config.yaml
n_head: 4
n_kv_head: 4
vocab_size: 1263
activation: "swiglu"
positions: "rope"
attn_scale: 0.209
bias: "none"
parallel_block: false
init_std_qkv: 0.0442
init_std_up: 0.0442
optimizer: "adamw"
beta1: 0.9
seq_len: 1024
doc_mask: true
train_tokens: 208500000
Each number is 500 + 50 x the weight over its row's rms, rounded and kept within 0 to 999. Layers, rows and columns count from 0. Numbers have three digits each. The size before them is the row's rms in percent of the matrix's.

# layer 7 MLP down (transposed), 512x128, rms 0.0776, rows 54-70, columns 0-127
101:445493482504570414437511438474431474481536576460472507528556487447487488514383494511501547560474565489408465550445478429491524462513473556450585527458413489457454501463451489528497394432472500554488488547504578519595563419542589577513416572500550532549524521571484448553483518514572492551548483570544515465544478514561511448439443547520556582521424487459617535447403519569412481483452
099:463455513500426582491513497505596566446571550499519455512496534495451460383550420491547496528394537536453497550618463562418487446458454461599507421637514467541517528516498546584562468499519519579492527504535520493502498468507499500523523496493448452452505450495540516494610609421544504514526464525428461507475447477534500630495507405491510420494519529501418419489396506445536448437487
100:514536473549487535521458545456463520496464562471513462611488539426430508551392543559387432506460459526564489506487550545527439378461531452500530489497595506558536524507483487539362553442552530530503563494504485459501534475447551538388579549498520533462484542441424573504451510442507452469418430509504464498563500529498427490524406454519447546452571481439471584504429509486578451406582
104:485484477473409503538554584474552486453486572470429542541529506496588508506568531494504488490474433568431507452544526485512503433409537551438516516489411539468443484513451564477564513506571551540491461470524406524481599415458494456501415484567517510553486503453475531590428477563537520486516424546474478465394480634556572542505432569493510508430603427501571479583531512541491488488362
099:513622473512448485527513429513549457607412555460464410488479489505489416515541498507506465434544527521527398585480528487512485440523494489531475547516474526510510467502472501528463476559383508525496562351575443415490450464397619496518444479421431461544478435511446532611579579486509517510473516484490534450544497499532468445593527523512382452509504555459500515491486438489413476550426
099:580454579485511518428434450508483445534450451429444452486346411472554471464547566482500529504484439557495541523565618471469493523466460556445478489540524405509526478487562423538452488494473453476565437448509556482530545537426495557503519479458484503428492482530410493553451466555538500555508487395502504488480429477568546482554510439433481491486544537433438461658502580475485424412440
108:546540505509598527525508503459499507454612545500456481445480539443556517447537469507502510606435548459484486421451478478516453513489499526602410475561528476591456441507420536537543582516542493520491491595483557490553497435464424448482550447534653533478533584609455528530441533573431560385539455523550454425455532479473488587473477474500434491460521442516506559518460528545511572504589
093:470476469516445478459510445538495464504480521556565520426522504469456518542516541435376487473569508526534413438463513444511436422525557565516609488418538540615561549452568566431557474510392439550477525388528579525580490581498454490580541531512514448485456511509533433544516438543577535499471479486519478513450510390471517457557572426472516505470506529586577403482576506514428495488471
100:549538534495579514537543428602520588544537540560425496524503509565517520566430500535516524567540449583531398505409499539495438443524540598572565485509408399559524470417480496490490513463498610447449495402539524483439546461439376518529505414477454544433532533459487503585467550467565521533481457474539577489492499507492489512553424452534508475498477470453400506519448514511441525404554
106:572513450441512474541372478537435475518551489547598470535536532463515481556486492451464442584441563468481515430556500513511554476547516472475538486507534417479554486445477503571377515542552384511470505462600435487481476562516522402499406398631363467508491540496439497521471544505569548553519592579538460502438521481571526535491502482527532569563460475500526413497533519487503490521438
099:519478483630458461464535484524502480481534478538456429572502514534413537469532478489556487501460585489508499434518608577509547579476572400478484503502520479536488438446491541416578473553528583470550477559571541506521446540473422549507405547433419583585584421463499437506489534492530512504495495540460580583636542509448490551465458541524459408522499531565434512558430424514444496513483
097:457529566429494549450530489450504424551574561577404515550441506565571475433529508537468493480468539543485577450586527476484433470573525431539504457475421491463478481520449486525496490465497448522531483556580521497521522469438501453508498538437427455542516573609494631501509404464555559553525449562569475420560472486446471536499549515454632383474597552453530449494455582526506486504457
105:546521455510614529529488445556484489493542468469481562520454453531487465515499536590448481470456568491528525564399384546494489507535536502441447536548498491526554491495472530402551560495549420414475464394458557461597417432477480655569512484493487509426538567525447505452454562474529471406459460536540522502421488488411494488507602404491454559470518503551567543531517527520397501507541
106:481393476503457531555502471543422552462553520488621445541448490430546533531471468453549523467450454500514488402434492517490457616519522539544483416554523459515435479546504541478543513545451505458568504579550542512547544479498505471507481562502508457538466528607566400485474451635496469488495490496472591563557571466514484519511535556411457548411600480546574541510519504593507529644503
103:438518525512461457523530418482553499519458446564470478459530538581482550489555544531587461437450472560543487556460540451488499452511493517452492515512549462506476554487435599480542509547493489505478488647435604525446538409510579516490507438523481461452532438515452439503427473478444482474588423559460475504453566506539497555492443545469466539371450524549481426524546481637470625506380
091:599414516535524458522476406444440470523396533437528504472429523537664531556482501524503522490534516508488478492518510555477539414505455557425555545527521607533443488536538531470544572550469459532516430482513674472447530479530519436516439520460529474450482490500425422499447487502567488555439462449537474449461493441592509411463577508488429612453592468467511468482546476474489497479461
096:519473422465488558518556535598521367544501369483511506542561461456552550496545399483502446508450551603464461528527536511498499481480493547501529481552527498458436532468448524421566549491505458649515480496506507414548511524455544414581465435418547442486460551454502497606448432520564513463503550539448451476467423523563391569516533401546521519456458486489512453529495576554489492472451
# layer 7 MLP gate, 512x128, rms 0.091, rows 55-71, columns 0-127
093:516521608557554538487613499494450466442450524520447501569507499544513573480461624477543539511521523438477490462489467506421506451530527528459443478469477447614491456607533455516494450563526479493484573514529500550452525480385507431588548476457495644548422494521451469391583552489473456508466495564560466586491493465522520523575541546503547578512418501519473468601501488466459465546600
101:559561413512515573548511632529538460527480474488559524568558521535547494477503578564520558490576480503549465507491550566497439505508470524537550629464477536550421490582470471527469596486534518525450563455493534464478475562515449517430574520449483481539462548422480476563514506509498485495420444537473475533521501482571484477442381436490572512427681469527578555601474494493484465447573
112:549413564548449552500601485470508471482457574502512430465558443496469592478434503432470467547473522518529484380478491478483488552488543554498574540533556490450496533481505427520469432518516488550457467491542570532502379505496471528412484547479437560438537499474424549450575506448416515487573449483460399547459528504516610461615542370480527537507466561459463484427480391553513427533474
104:506464543546437617529478521462511560460507433504596586481412491420550545467439560534458516547542505505493547467510466519486459541535560417464499473391576519486463520489497553503510478450577451497489437527528509611529513551493456529569540495555560539492434552502487471529569474533463538476548420549560519620505557570481517596448505377469530584537528460446537470503424551547617511432578
092:569458574465533521467569419485522475614505415453445488503412405495491492455468566548385485539448539487475505473501471487495526490495489461530537468513459475468498493411563432526512511487612487497467550460562524458573412488453607472452452456458495529490491499507422549520415504500531427583463512473498520549568461470531512436602404539484623460604510476568585478540546599463491476520429
109:524507564482423510516461629453480469575448539492506594466494523591424538502519498403409507522575519534518517537566497466541490465399517495537485630449386529455449482569406514499542535461455510556506483470539421457454493541469531545512455506430532480468597516448501435437441592469546422505441363499484550512594459521508515496622546470510554495468496430482543493556480531510480512495493
086:553455509454508528475489550474434457534544509523481507609547479484466493367522519515501395514444451468497517411459500565576552455549432530515471477548489475472423447435536449448548558471544500408527550463495495416539450500522499493523458544415455545458420469442429517472386513408488484537475463436535468525454523674570549549543437498542440472587529463554472586528478446559520508549448
098:585462483484413500510564483504537470532520452479477403476540538491405512489483521503384476489543534499531421562465455509561456525443528445504441555434516513484455393487436605483478556475554558453464504463485531539481609478435542511481458481472484493419512502436486527543457529541490445508527496552441333522570604527430523428535538460444462550555412509371498475454514445523559573426498
106:511547528447354490563521490478523500564525492465506515532547516469495468546558543539444450571509569507518389422510489494457532526470480464545502494492516535510580544480478520537416496474530472505492553479504445492561469595565512506513471381499514507464456474426407466567487609545528558542445443551573510457544506455648512569595549438471511503477533438418652467502554436466540573529450
096:529531481476488531516536590457523462507484540461530376541535437449461441467561414492513511537492587464487476493452492511453374533476454485533497404483554480437492462481482402458537463563567600523503524491522475522548406533519491596497455482546447445564474517600442491502557482509546584466410445610505535471566585504471524496431488472549484515500524508397555479548415485622526598483440
098:474627598436597493517542616527504548528519483472490600514510624494542439476521444453486510565519435473426559455490455472411480466478447527542453549487501539556529441468491510503494464573556507512488482503537487436516528427513556493445404532387478502477555568491532491478548613388490571527528489520466449584578534387471553478466495524453448487452586530496493508462556555508565537443455
107:512488505479420600488477542464575466432479503435500482477539613496558481503524502478530523530493429551484484396469481498496448563438467521530545494519548653539425561487395544587514585533401475568453468500534478576417553511596484434494445494502451480497493561520467471507432485529476431626455414526435454409517477494592480499459460417565510470519522458456493566510549471524548521486428
110:523450525530426591469502629566481445497442535572514490591489561504435553469511479450468551595542438556490471432511509454477499506376522521431466487611498533536515527456515432529510429510441495559487463464574551494440504539572616545472468564425487493484549515523429574548512527465451514506476518515459667505574467484555574547499502495414461510547480453498494488519484532636528460520473
106:512577522454477477550442501502471593538494476466519446460411494542491479456479554600462407431551543538413515523455481502571499413514489528466472512362432490517438549488506600564514525577446413548464449467552556521448510523624510489606498480470464578501553518491514472544453517467500503425430389563507516527456610531569416511471478484540447562460528447471487461478562479445541525580462
088:554498480540416481470460584488537553569498571449549487447443571537492498581405567555543454545480492518577490534568508511489388440497512549471492538521451537559476454464484592513506503518444443553515441432540578414409423596454429523551494486477551500504489434475457396442469468499477540468453532481552520472528517526547487498481434570481491537473448457584483528444547434348587500423443
102:600527529562404517532593429552468496486483486621449571470574528484415566484551465449556511588543456514448477396410503533490421512490488445554478559387480528481551542523525520486502559484493605552504570490466497525566557485455478527462500482432472571444456529500388447428555492463516516545471476482493471475480464514493558412548455452578517570486566426522505450440548502447527562393490
097:522554402468592475503580557470549521448523510503469527449571333471501484449444475469422531446426546513434557417518471554464473502520493520473564564539472541512492543532458501566525465486493580473481545439513521500432464592504533563412502549461576519574509435482464584485561565428454497553461517496501512480548537565521569501492566426537450480472398490430537455543581498515446389499598
# layer 7 MLP up, 512x128, rms 0.0774, rows 55-71, columns 0-127
099:535499520461511492512489483548513535544544521389491467489489425472548501498484516464462507513557486514512518476436563475541523521484463569500408632477536471472477459554452525558463472559543535442463493490524566494429482516381375441549483431461446526469540611419484431533414483604532533578562575510557544467493463444452490472379477502545549463581431453499555517439550488616445472587450
099:530441562406471503531486521508532552566475518398406517540506576556580497507506443512407509484482458577467588505476520563523454522517566522555484477547487553426560525515482528486374613434471453522386455505542497454567471461490517663551498489542491484400496521511511513456542506524467550461407462586482532533468423487443528550584504429524500512528459501494472474410459513541565530456408
103:562500513478442462475522505499552481484438519579480540492433565493511498458437485489482436427350319548446502476478458503463427454515513470459550599469445472542531525504475601510511482438460499508526521466481580456513535530546488407489553435498538502478536394472548453554479363577564462546480488552386542492497440548489445507444456449559478540488564430428526449558426460476510480509515
103:516511552481464460485431499456532446474627530474578554600472462516503489536536376526502487489448461588443537448461512539447463481542484546582594382514495538457546548488570490607424539456420477519563477502459557528480557562603425465482521554524529454545493470535514510501543451393594472547548552552467546536548521452496532566484493520433557519373520494504478480480472556555540563543436
098:434444460501474534528538499540585495534516476531602451431467443483523544468420519462515541552525434468390668430482461464549456607540569560427544463464487567518525459444470543460452498444456604466521501492470470515421419428582483567536469504560451564463483534381516487468471475452509525491422501387545497515549472475540387466477478469516522459481473484474558497527579517530545494477567
107:485545506491500480482543462504521492572474477449595471478511531476395547530455463507439401530466482394517416487465505544449571457414472396517472478538534635442593473555450526510489512463442507505463469475473438448517519479434441518530559426474538395632511465497448456401416494566450586520566570443496592505440499419447527449485479474577526449481554506513539516525498555440516549483531
091:430464569529483394495500523527523474418508562386553451528596564522506439472485489494561460422478509542475426460471511531503508563587534571457527544480539506641506470512484460494561439493488433590458462500537548499568524491524494565459491512424393462508453414503536525604490573505440560439489536590573546527465466496528519617544580466507474515477576456425456449498458514508496530500610
099:464471528487516491456550445478470453435438560466510456580456501524416439480509550531523403439566466482486462528496471516472454509460459497520499434499471594467550477544531477487537606454460602556470506453496468461491432547479499465536517448585527516531480552492519417502482527606472470453413504524605563509557554578582386420446490576449405450385519590472559424490581470448498462464454
104:438490487482483562514483552580549502530460536519520485460619555525510544581557470505480437455490550521457441436451513456480444469525574509532420436462408431549536490420469491547501450515527518501569501515568500516517398550492524517548494485642431446551454538489490307471543525524522571495593494429414498560493501499425413521454539533548563524576463486460508473507493522409555464471561
099:364471539558509453502521539468434491573504543540540533542475555465451453509498487571669488516560488417505439490421594479499518424531453530470549473369475464486473507403513462445504591522534451459487517488500615439434473537498460485508472565527510529510505469583471454467480510524547437511591513502528528524460483482566563429471418492455532401529482525507569476485520438431583457399446
099:494458396591502528433513475508586464524552527466548531489509473517467586588482468479549482462568584536471598437534435451499558524600495491488551473595472496423528479578473558442485441484522559442468547486481569529465443506513584618506450504443550542454540435451498554524519572408594539388505535483474410496519524470565553455524514586519562539531432452498532588495442521543484494572501
108:460521506547492519583462492461499451482459534522591455454449517508514614493548394522357551502431436516573519434466467418530424496510514370462438414508608472446477500555514542494463487510500418452528558518527475529570542498430565513510512557488553496450472459548452484504479485517490504616580492461485454477446495482456512540473570578453608544418500539446472480547591543555478561576471
104:498462544445565506500553527543443464440420432438506511434466453546430487503520573554522544367439442513515467511514480538524486448548525484584481436482563560547553464461602464555544435383487464466552549483527510452478547614588468526590541426437486503590508545493509545443443635533517501480563484545422460521466532572449524521471510532507516502501462483465518469372539527426459562499458
103:493482515466473503550562433496519461533529486604517414455546590459552507490544499565529517540511478522491488555496438544413615503501423485463502509508538507519492510458470507522535617526497564414506522536472503516511574645548493449465526454534380438488545487436423536527472484514524490411383485513505475482533503439517510534458393475507545438444416515460324518541458523559529591448462
090:443457495528542512546542400513442460456532439571403552520502440410552495450529451511518504458525526460495513551428484462480479519446494591548515491574528521529479586428469507489577413490515590524438574458514526476480444542502449441558538482609565516544535501502485562453459490535497400523454439453509404424406557529487404453540490438546620519457504524522457469432606522396459542513490
097:495519494534548457482444471513510440554461520614461521356605570560491646539522497543493486544467482516549418516481485521433480595492485539451534541525479521518637444461455484616538528518517488588458560459477490457460490498539519485458511539517454541483562549464474399493549576479439520464529428404442623471492509492564550482476420514528507451545531518495426425528453502490529594487474
098:498450582547456436481520478448506437571498469450483465554457410485428555534509387491499481543560522452511482545463459498446519527535600471471517430484519414621505546550461553430515391431465556500546525454409533426428444478500397558480589513416501516433484484492538492527458529525462550490502516531508505515535543539595531512449605449524581492524469583476519473551386406453481546536460